python train.py --n_layer=15 --d_model=96 --n_head=2 --n_kv_head=2 --head_dim=64 --d_mlp=384 --vocab_size=922 --activation="tanh_gelu" --norm="layernorm" --norm_place="pre" --norm_eps=1e-05 --positions="learned" --qk_norm=false --attn_scale=0.125 --bias="all" --tie_embeddings=false --parallel_block=false --init="normal" --init_std_qkv=0.034 --init_std_o=0.00538 --init_std_up=0.034 --init_std_down=0.00311 --init_mimetic=0.7 --optimizer="muon_variant" --lr=0.0072 --lr_mult_o=1.39 --beta1=0.95 --lr_head=0.00692 --grad_clip=1.0 --warmup_steps=200 --schedule="cos" --final_lr_fraction=0.0 --batch_tokens=16384 --seq_len=512 --doc_mask=true --train_tokens=95640000 --steps=5838 --dataset="wikipedia_en"
Each number is 128 + 32 x the weight over its row's rms, rounded and kept within 0 to 255. Layers, rows and columns count from 0. Numbers have three digits each. The size before them is the row's rms in percent of the matrix's.

# layer 7 MLP up, 384x96, rms 0.148, rows 212-245, columns 0-95
112:128150167156148147120164105036087097072209131156176111078153121076131128166087118118177076147109118112095166145147120125151126158129143077109068142157106158102153144120090156087094101188150145078094118101115081154106153119092120107089142167165161180129149168161130142142096108146181118138
103:167155113079087101107128088154051096121126099139046133147113167165117117207175138161128121125141108177133117138154152111162114119118155130104167174160128161122152150143064108091135189104070149071108127108139084155192124140132126116095144144083199199104111122133112158084118121103134134088
091:123161204143120122173104157125151147091187147082134144111125163145099138105104172161020195123152129106125145124128157130091147101129160153137133106128109137103117168172115147059103093118105117133102108142155116135192057071149099100120176116087121144138164107070111094158091131094142194155
094:099167083069156116161105113102127111153161136161151139064137084138192114114092133136118088057159150066127151129067135151126143047162156179148124096163144143134119114127123118118124175047126096125125128100114157149191167207071092129143130130136158078146140119158148105130096117164169151113
098:118146126133108121111144116150160110141075156081130063115112161178113119151151095072066136114193057144149136143133180166173137202155077113157091178112095157166098184145161167105104155096124108117099125176126126113183063100077110182161114157124099092127124124152125149163157128108098143101
095:151076147090092106154127175144132171155102162110099138115114133123077143137075132147172139110181132120127138137133096129150130089210089128078133149114061070124108100118193132082157210107112125058142165115099144137133168125104079141208097154140109135133140104176166084139129145162152168096
090:092123123132104148080135145144135179138148155123137137113197142116156095162113137097077118103097111128170110144191150134160157086178082107163086147135147110090117156167193140144088167165178074105123118120145125177071157054074119105133093114163139059083120151161195134107131134128126074163
110:160129076141181115105177102133140107132166148046108077051068118129139112190154143098108180116118085121151062189130125132107175146128148100102165167090094071099151138139100156164109139177133172044125110159123138170129116169105112120136079130154117105177107136132106150132139112147148165141
109:124141092110128174155071106107141118097157126110080116077197156128171146130125131175126144129168147145134141185170134165113086129142128180090124164153108122121113124185132121194113139106079056153165140156137092122120086071128165119120081138168145115176166063046118096154188141116100140092
113:131129091145106120078062151104127152103132152164109104064141134074154140180132205093164108143141142133127182108082141155119141128105148090107184165071127104136137180177191154131142097155133154115092133094130092113094101149111127140113106085137157200205116128131139125087121080096053158147
106:144088179135111148158137142150134163136107124130134107116147193104093188117108184104091122128133087119102091140070125124141144111185177144064132102156182145134158155120078140159142169122094148185090060132146128112068089103123117101085161111072174123177153130169054106104130070137135136083
113:186167123142209117110096050141126135170108083091149157056075114159147139143163156151108100148119096147076074097158126167073151182134130178112089148152202118109115107131111152151094132113150168096151141126107125155092145119188154090079126181108166134101102137152123089112126141104102099157
108:116172108132098079108086088142142156106115133183151148117178144113067115154090123103163100135190167123182165187108122117086160100135170138104132149158121115105114083125188156153104156058093129139108144119161076101101063183094080107149168123100181113190150153135134155101098162132091097106
114:123163142157144061144120133098152134182167116118128183096166116094115132154143193096106163088129127118071160163127144158156109064092124168187150171074082141105148068155149164101113154162106142167075095101149089082156153183128114099126142057123117128181150096146094135123126128098152067127
125:112061088187094159071087235145168146138159046137140138087096104122105157117129152144102119170172122117145111107106098115136114141153164117156102200127157143121138080131118075208129110162133137109156095151109167119147123074132148113140080094158115136135140187138171125174106135110112096119
111:197124097145184104106155098147163123134152178079075108105055126169137095153106151125105169163102148168148148132163157156138152083128103146145166156155118108134141115114096193071065175146092147127129182092087131081119110154147080118105085099136130137084154172100164079092100139093141178160
107:116198104109168084092138125157126112125186145120122116106155092114154100139088089123081130084114203081142184100094164133158146091121135115112084095111101145144148126127124168077126052083120171110101143122148117172111150188100131145156186093085146156092118201134158186144160176122121098093
058:137044124124139076151166096165053094101193138126082123176123125133139125088162102120111136154136126108155152093136169135158099104090114107122082149128112128186189106148067165174180179100119177114163128105134139110110108052127151094184123115121152133136083192086110155119127175156126130100
102:139152135154147155152168034125139129119137161125161115074095110152138166117071117139104157134110127132146113108088127155119172170089167096099189081164076077139141085147169147133126143075079138096137102165125140150130163190143067086128131136137168077181129112130084062168167163174099117128
106:166116141121126171155176079075121155096143143177097149127137115095127129130120121089137113112164071172090128141173119156126135103172113076110115160153087066090176104141118172050124121166124190161150125147142087097145113156089124069127099163063092159150172148192131070133129103159099157165
104:132176119073142132139116170092113132094156083180115095088126107082147079116151102162136229127133080137112131091125091200162117079138157163140144150131133068124167121125111134148145150151091132146111121114131119161169107169097144090234172120085057115109100114179106099112136121124133152150
086:103149091124125137074116150141134126147149107178175167079174167146152131127096141109135051121214092080120116147115138170072120129099148129105094085110138114133163088149161134138095108075132150107109192173156135172086124122073160127162083145086169145130094099114071101124100193120143061119
104:133132095178081178094121148160117108086190053115138150125168137166142123126114143134142104169159048101141136147072110060153115113173152124080107134113172091200208195151123143154109082072162108106154116127174179116110145140157126114086151163131156122092099131101146124123099123122111136113
111:141166136154135090173128097111143120096114099121166057087134076151138140089164195118143132145137173109080094103088138110102155120163159053107116149107085124090125137131122166153172161140103152158188102080116132122168048196124111177085193131109082164160109115115150120177150108114126116165
112:148200113107149108123121114149079137102122155095160125116117128122123085082129160173100089096134077088158091127163115155097164119101192131143081163209159112111111098137127096170154138076204222146047118142148148119151077138137110111138145125103150104078139110159112134088111184117147145129
098:114222121164143068092070156082148114097180131134157154073143151104131093187168143153159159092140157108143140083124127131180061083137130150156077144131181135141170109093171090100141178144133145130147106166127154160112120167159115128148130102156141086143108096104117137127116058136055106100
121:169176168118147111092141074144103140139156092147095148070138133153165147151117133115163136107123130149174159165087130067125104055145153121058156145105110124103101147143089094179084133134080142076125130188174126159114125089136087142139108082052140198151125126100096177193154142163113143147
102:124135100148160115112159140119149139112147099133163107092151147122102105154138133134102076126146085112084136119170137100123141179148161078119032180168150086141177144095123136093128202118136098128156127164146065160171123085059065092151151134108131119065159124088109156143125124110132196205
096:095132153153161070103114115120189075168062195149163077101095147165119121087165130131109158162097139111110166141106133135113114183155097135133150130131156113138115160126151140068094143189119151162102124085127058066181083151101134108141138081194151137159171088130077126173103100097119116137
107:127152152126140132101141112065074138086126135196089128112128137126137185161134134154133080020163138132063161152138101067124056130072134114158094206129073166136197154116129146146133158174150150149098145154082117113137108123160121083134140128142098114090139156183120148130093118106120124098
089:151175184095080111106091109151133133143156092167079134179094214152059148145152135126163099108111109100116183046162131132134170115133107135103091195112078091144133139146198107129103146117119104148117120070097136149099126146127123160158115101082186098084132136105166185128097167132106133125
103:170137169156150123116133066101068102082094089116184088136171159145103206143150116145131137129136127093112139117141120123103110119101192127142117086180147128055180082119144119165074199097134090146147162168127108125116142086135139118172120114115218089098177094140117058132128140135138147132
101:130170146161079128136129083084109063108161139129124155104137126120150176119187080107095178110156112118121169130120182141131064088128122083127086159135109105093135173122158153071086103144156126086138127137105139125144252165094086111099142164135145122170139065115108156137139149125073182127
110:136105110143155121146127113084120125139150117105111087109138134084112159111092190108119128098118109165154136121121092029154074117140149121091126173132118097127196148118105174190177077114109074158095165097166188077147125124117136145090177128151124197146191124103151092133164161096104063143
# layer 7 MLP down (transposed), 384x96, rms 0.0674, rows 212-245, columns 0-95
125:063108111124154094111091119128135119138191127105137164136087120116095169140110090135092174127087063141166102122058138132176161174132112097194147166124143127170107111050167154128144129169176127103203138094102165095119080139147154113129113172068145157187152116075101090130162145125111119125
115:118107089141112099107172149194142146117147132141152128136149174154144084141166178099146121151080159078062100130158104113133143122170103116132162132032135120148166131154102152159114097182096109133116107090146118103095148069161159152103102095162097075070117137104111150144187181070151122201
093:193187144132088174111151083066110144172085120166167110105091134067146174120125115133146131169111132102147153096164078110124146146124134083118119148108106088081153098131147068128149182094139107182120117116121162132112179138135194164155090137131152140180073076100104080143141172163125070095
103:095079187117114082155150143159155148126162136153113093158135140200123119117087181083088179124176074155140072099094167145130132128096165113126071154135113098127201183073148150111125102054152127118114155116082127081155157084136129158097140138090075110142152135107140145187103167155124105152
101:154067140142119171102182122106129155093183170112166175098101105182055109151166104174144113122083082145117084149196127138127071154140141132171142138183121129095117112132163138080138087179104119132117168151062068128130131096081109109120099141116151111079107191147122128140116155157115141192
125:109124132125140091141147152113157143127126200157064121157149126152138184128176139107138122099123093174102093177105039185105172149101092135163063119120133172149155122140122152082089070151104109120175084172144079140115131114113162140172096128131086067090138153126108113140135107151084117213
058:090116105173145138141071182167161143149156093107144160130146123087136100114111125139090121129125154118154168095130128120053114103177112137139070124095170124137181162129125107150174085184128061152126091099110171132108091115085138148088196163199197077129116164148139114144128119149092070078
131:112151107165113147122180093110099162123100162159147133124145109107122126053128172097111094139087096158132166048139116154143156096137117149142091065176111153132145126137156149117136152090152115171079167109216105125159102085215180118167141137075086154131105166151079113113125105123083096166
095:100141060147141150139117156066138134072140112086106093097109139110167144150150163106121106114154141069176156136139085130170107036131149129123147161182116114067132194104148117159112150115105069173153122129139113145105120124154119139075146124164093119099154113188092129171198127113187133195
128:129142201081095108169129102176087128086089192115104137138181099167114082126120073169098177083097107154087111173140106125139096141145169145154100143147115170141111117123164076112093170107136091063144184123118125079141162186078140097102154191142130137090153143163168152105122115090121151131
107:141149148140130111148106053077114170157099057185138168142084129107113122180122114196168140178141140103141096138147071141135169137162158100114075130099067104159109113089135168120126153164149100083121070114100134115125213126054133138144130146135123117164209136121109145098123091115116097141
132:145152151120155069154183089185139120162204093107186109049121125127191156109071042143128155165094097126142178081122148123127128165111151077111126107105097135176151170120148088116111105165131146161153118141101173121106129139135108199138132081111130134121100095117122143117128075151068143139
108:146083124128164123122151133104074183142164165141151114163094119138093143164115080189124114160103058081127147150189139146176144165078126079134147151087116116067177091128166065117122135129147162078135057119122161149173200100118117174157142116103096184075113117108143112100135122141139117096
112:081137142106115080149126119150135070154085124150110129082057111116082161177086105110139153196128116113102135126104168121086117126127102096114062110163170161135119164139110067181195125110163165088161117161103143112156182086125094134125129142186087101173113144182183157113114109159102148178
118:132129156200139123148131072072165137117086155138114177138143207153139075162111105057157127148109137089150084137114140197121103126165136134123102130128134172126096150131089197070129192106112132139129156118099136119142135118110131137102073169123044135127165091161117093078176100143079155151
107:137109138134080067102125159120130108150158108110056140123043098092098194113161125127190191119136137132135159073117176096155135150213127177164145104114107126082158105141066150169107184125112133124109132094126138127120125190170103089089122075135164106149147153114130071139120150143162154119
101:105102089132143159170100050122115132078138083088190118143142131085075084170110178139211111142129116161099134188117162143087143150141134138123106080174129139108140140132170164138152149164142124083176134186092164094117083135140140120186085085136154110137153106155111051106117102122124144072
036:157111112124139129059098078101160145134115128116141070105127120123144077142146095102114161137094178133147133152177154139167171094204122112146142127145103062098115132078040170143080144132134168079099141158034096148204142127164134154108148138097132122141096110111098147150178178106121117143
118:182107096130170180126080133108153139164092097131099061155089192103111155171108117099146131134144148094107109073121140134169169106186132119146116116040124164159091131131149120089128131161098111227156162175143099179120109109156130128107136094178103108082162128087102140144139072094153149113
072:082131143176113094102102128171096178104113153110091138093103132099078128121150155137147101123106075170167085142147098173130157199147149135106109151197100135089106060119193167171145111145119085181137143132149100100103084127146187120099121085108163130145168111167084104185171104115076153154
098:136097162157155110159117130201171135158110175088065125120100127127140136129124159126139116158135116103169088159158163093116129118080127068102097114088144156135160079138171208066070112144121171128076141096162162105213111076168119110076169139114102159117133153093121134147115181140087101118
061:132092115137211154124135118112117135133096163122135167063137077123167098111126078096167137143076091067085170102113156073100195124117099120111153149151154166118109121166059142173164165131142150118144096117114122125144077139115134174102106140193063144115153132109160154189100131112084174172
090:143143154110153121116096150088114100150108170169096140156124120128155114056157155145191144105188156164122080149131076085112092139146165095156130091125145155070144128131067104105084176161150135159121181135103154108123133091133077191143078135115058187145096109122074158133090149153083111181
111:105117128137125176162072083146077065124077127125156165094136088139128163138130098175133132119142170176180197143082110174132124172141120198144158143099105115118136114096143112124116051175090121150160105146159130097111137066155163112079146138093132058087149137098080164143115172118095169134
094:156047151072056145119088183166166151098135124096062158150092164124148156110120085156174130148136162117142140073158109125129108130115136204069117134076097149152087170129120142101104102140097081140143151125105138165078160147162075127143107149167098160163107153141130083182162138153128109086
092:120150159111158186139115067107098183175122199109088164176113119106123132163117091095122111143111116139112182173096117191079107165138070065058120138116096124140150140101113134093127148110086088136145129116151117101151202220138172145106091147065115080137130119109122128146156121150146136122
116:101057128104072118120089122136128104091093112114148138088079144170172104102092147141105081106175101076154096102165118188134114142128160154139175164162165118149089135128149143099093170107126090111127108145074097170048160136117123088132128173150119174169189111153189186122176126109154152154
067:139147113137117110101139120204125104126135121160070116160074107076121092097109128152174047100179086137131116083156154071207163148093157141103136142149152117086080144097111160128120147127193145164099184132175123134156101187188119113109118116101166084118131168092100137122085147139092156159
083:122204093075043138171149121099109130103107125107128116185138180129111151143180132091144093110153148176097087177204051100128120120141138155136114144129157139138173146128086123131081098077092124109155121113105184179114072128127135154114114156131114116079148174136095189112148159144076135106
097:143111111124168138143097125084111111133106148120175146066042142123093149096133133180125200109020185118118101131124139112086108131168083095092164050127151161110088138159158129129164103129164126145167126152142151131205103115162114126139141136170125102106140100087142203125138109135110132164
057:130131125168186114142147196176163153114061072086139114143104102141114130177126157152103108117108061139151112117158181146077079107079103169128101114099137123143160112169087095139147114159110126087164099127096113161122101129119122076215153140076104118178093147168168106140120145183072150148
059:159121093143131118130135096159092129113064089129122098133212202149135091234153147096120141130132152126095138070150114070131116147136132141092125132176116124121109114186142135092089160188079079100168139129153068089123130098134132138079148168140156154136156098078152141153076136146149074133
122:122135185141095154138131109106120122117114136131100173064099156110118068141130143147098087127147144141150071138151132184171166125160095138116174084156069120169110123163094187135134154043115172070139104075146152152191128108093162101111126126102105159103115127190092153182151088095171084151
101:093103144129161106122113100115123172143120117119098166075066141191162091186129142087119098123118211141133130132155137177101149137152146101116179148092092146107068149125113121113073127079163104090093158141148062182151121168111134165173179164115121089128114139188179120099063107139115141083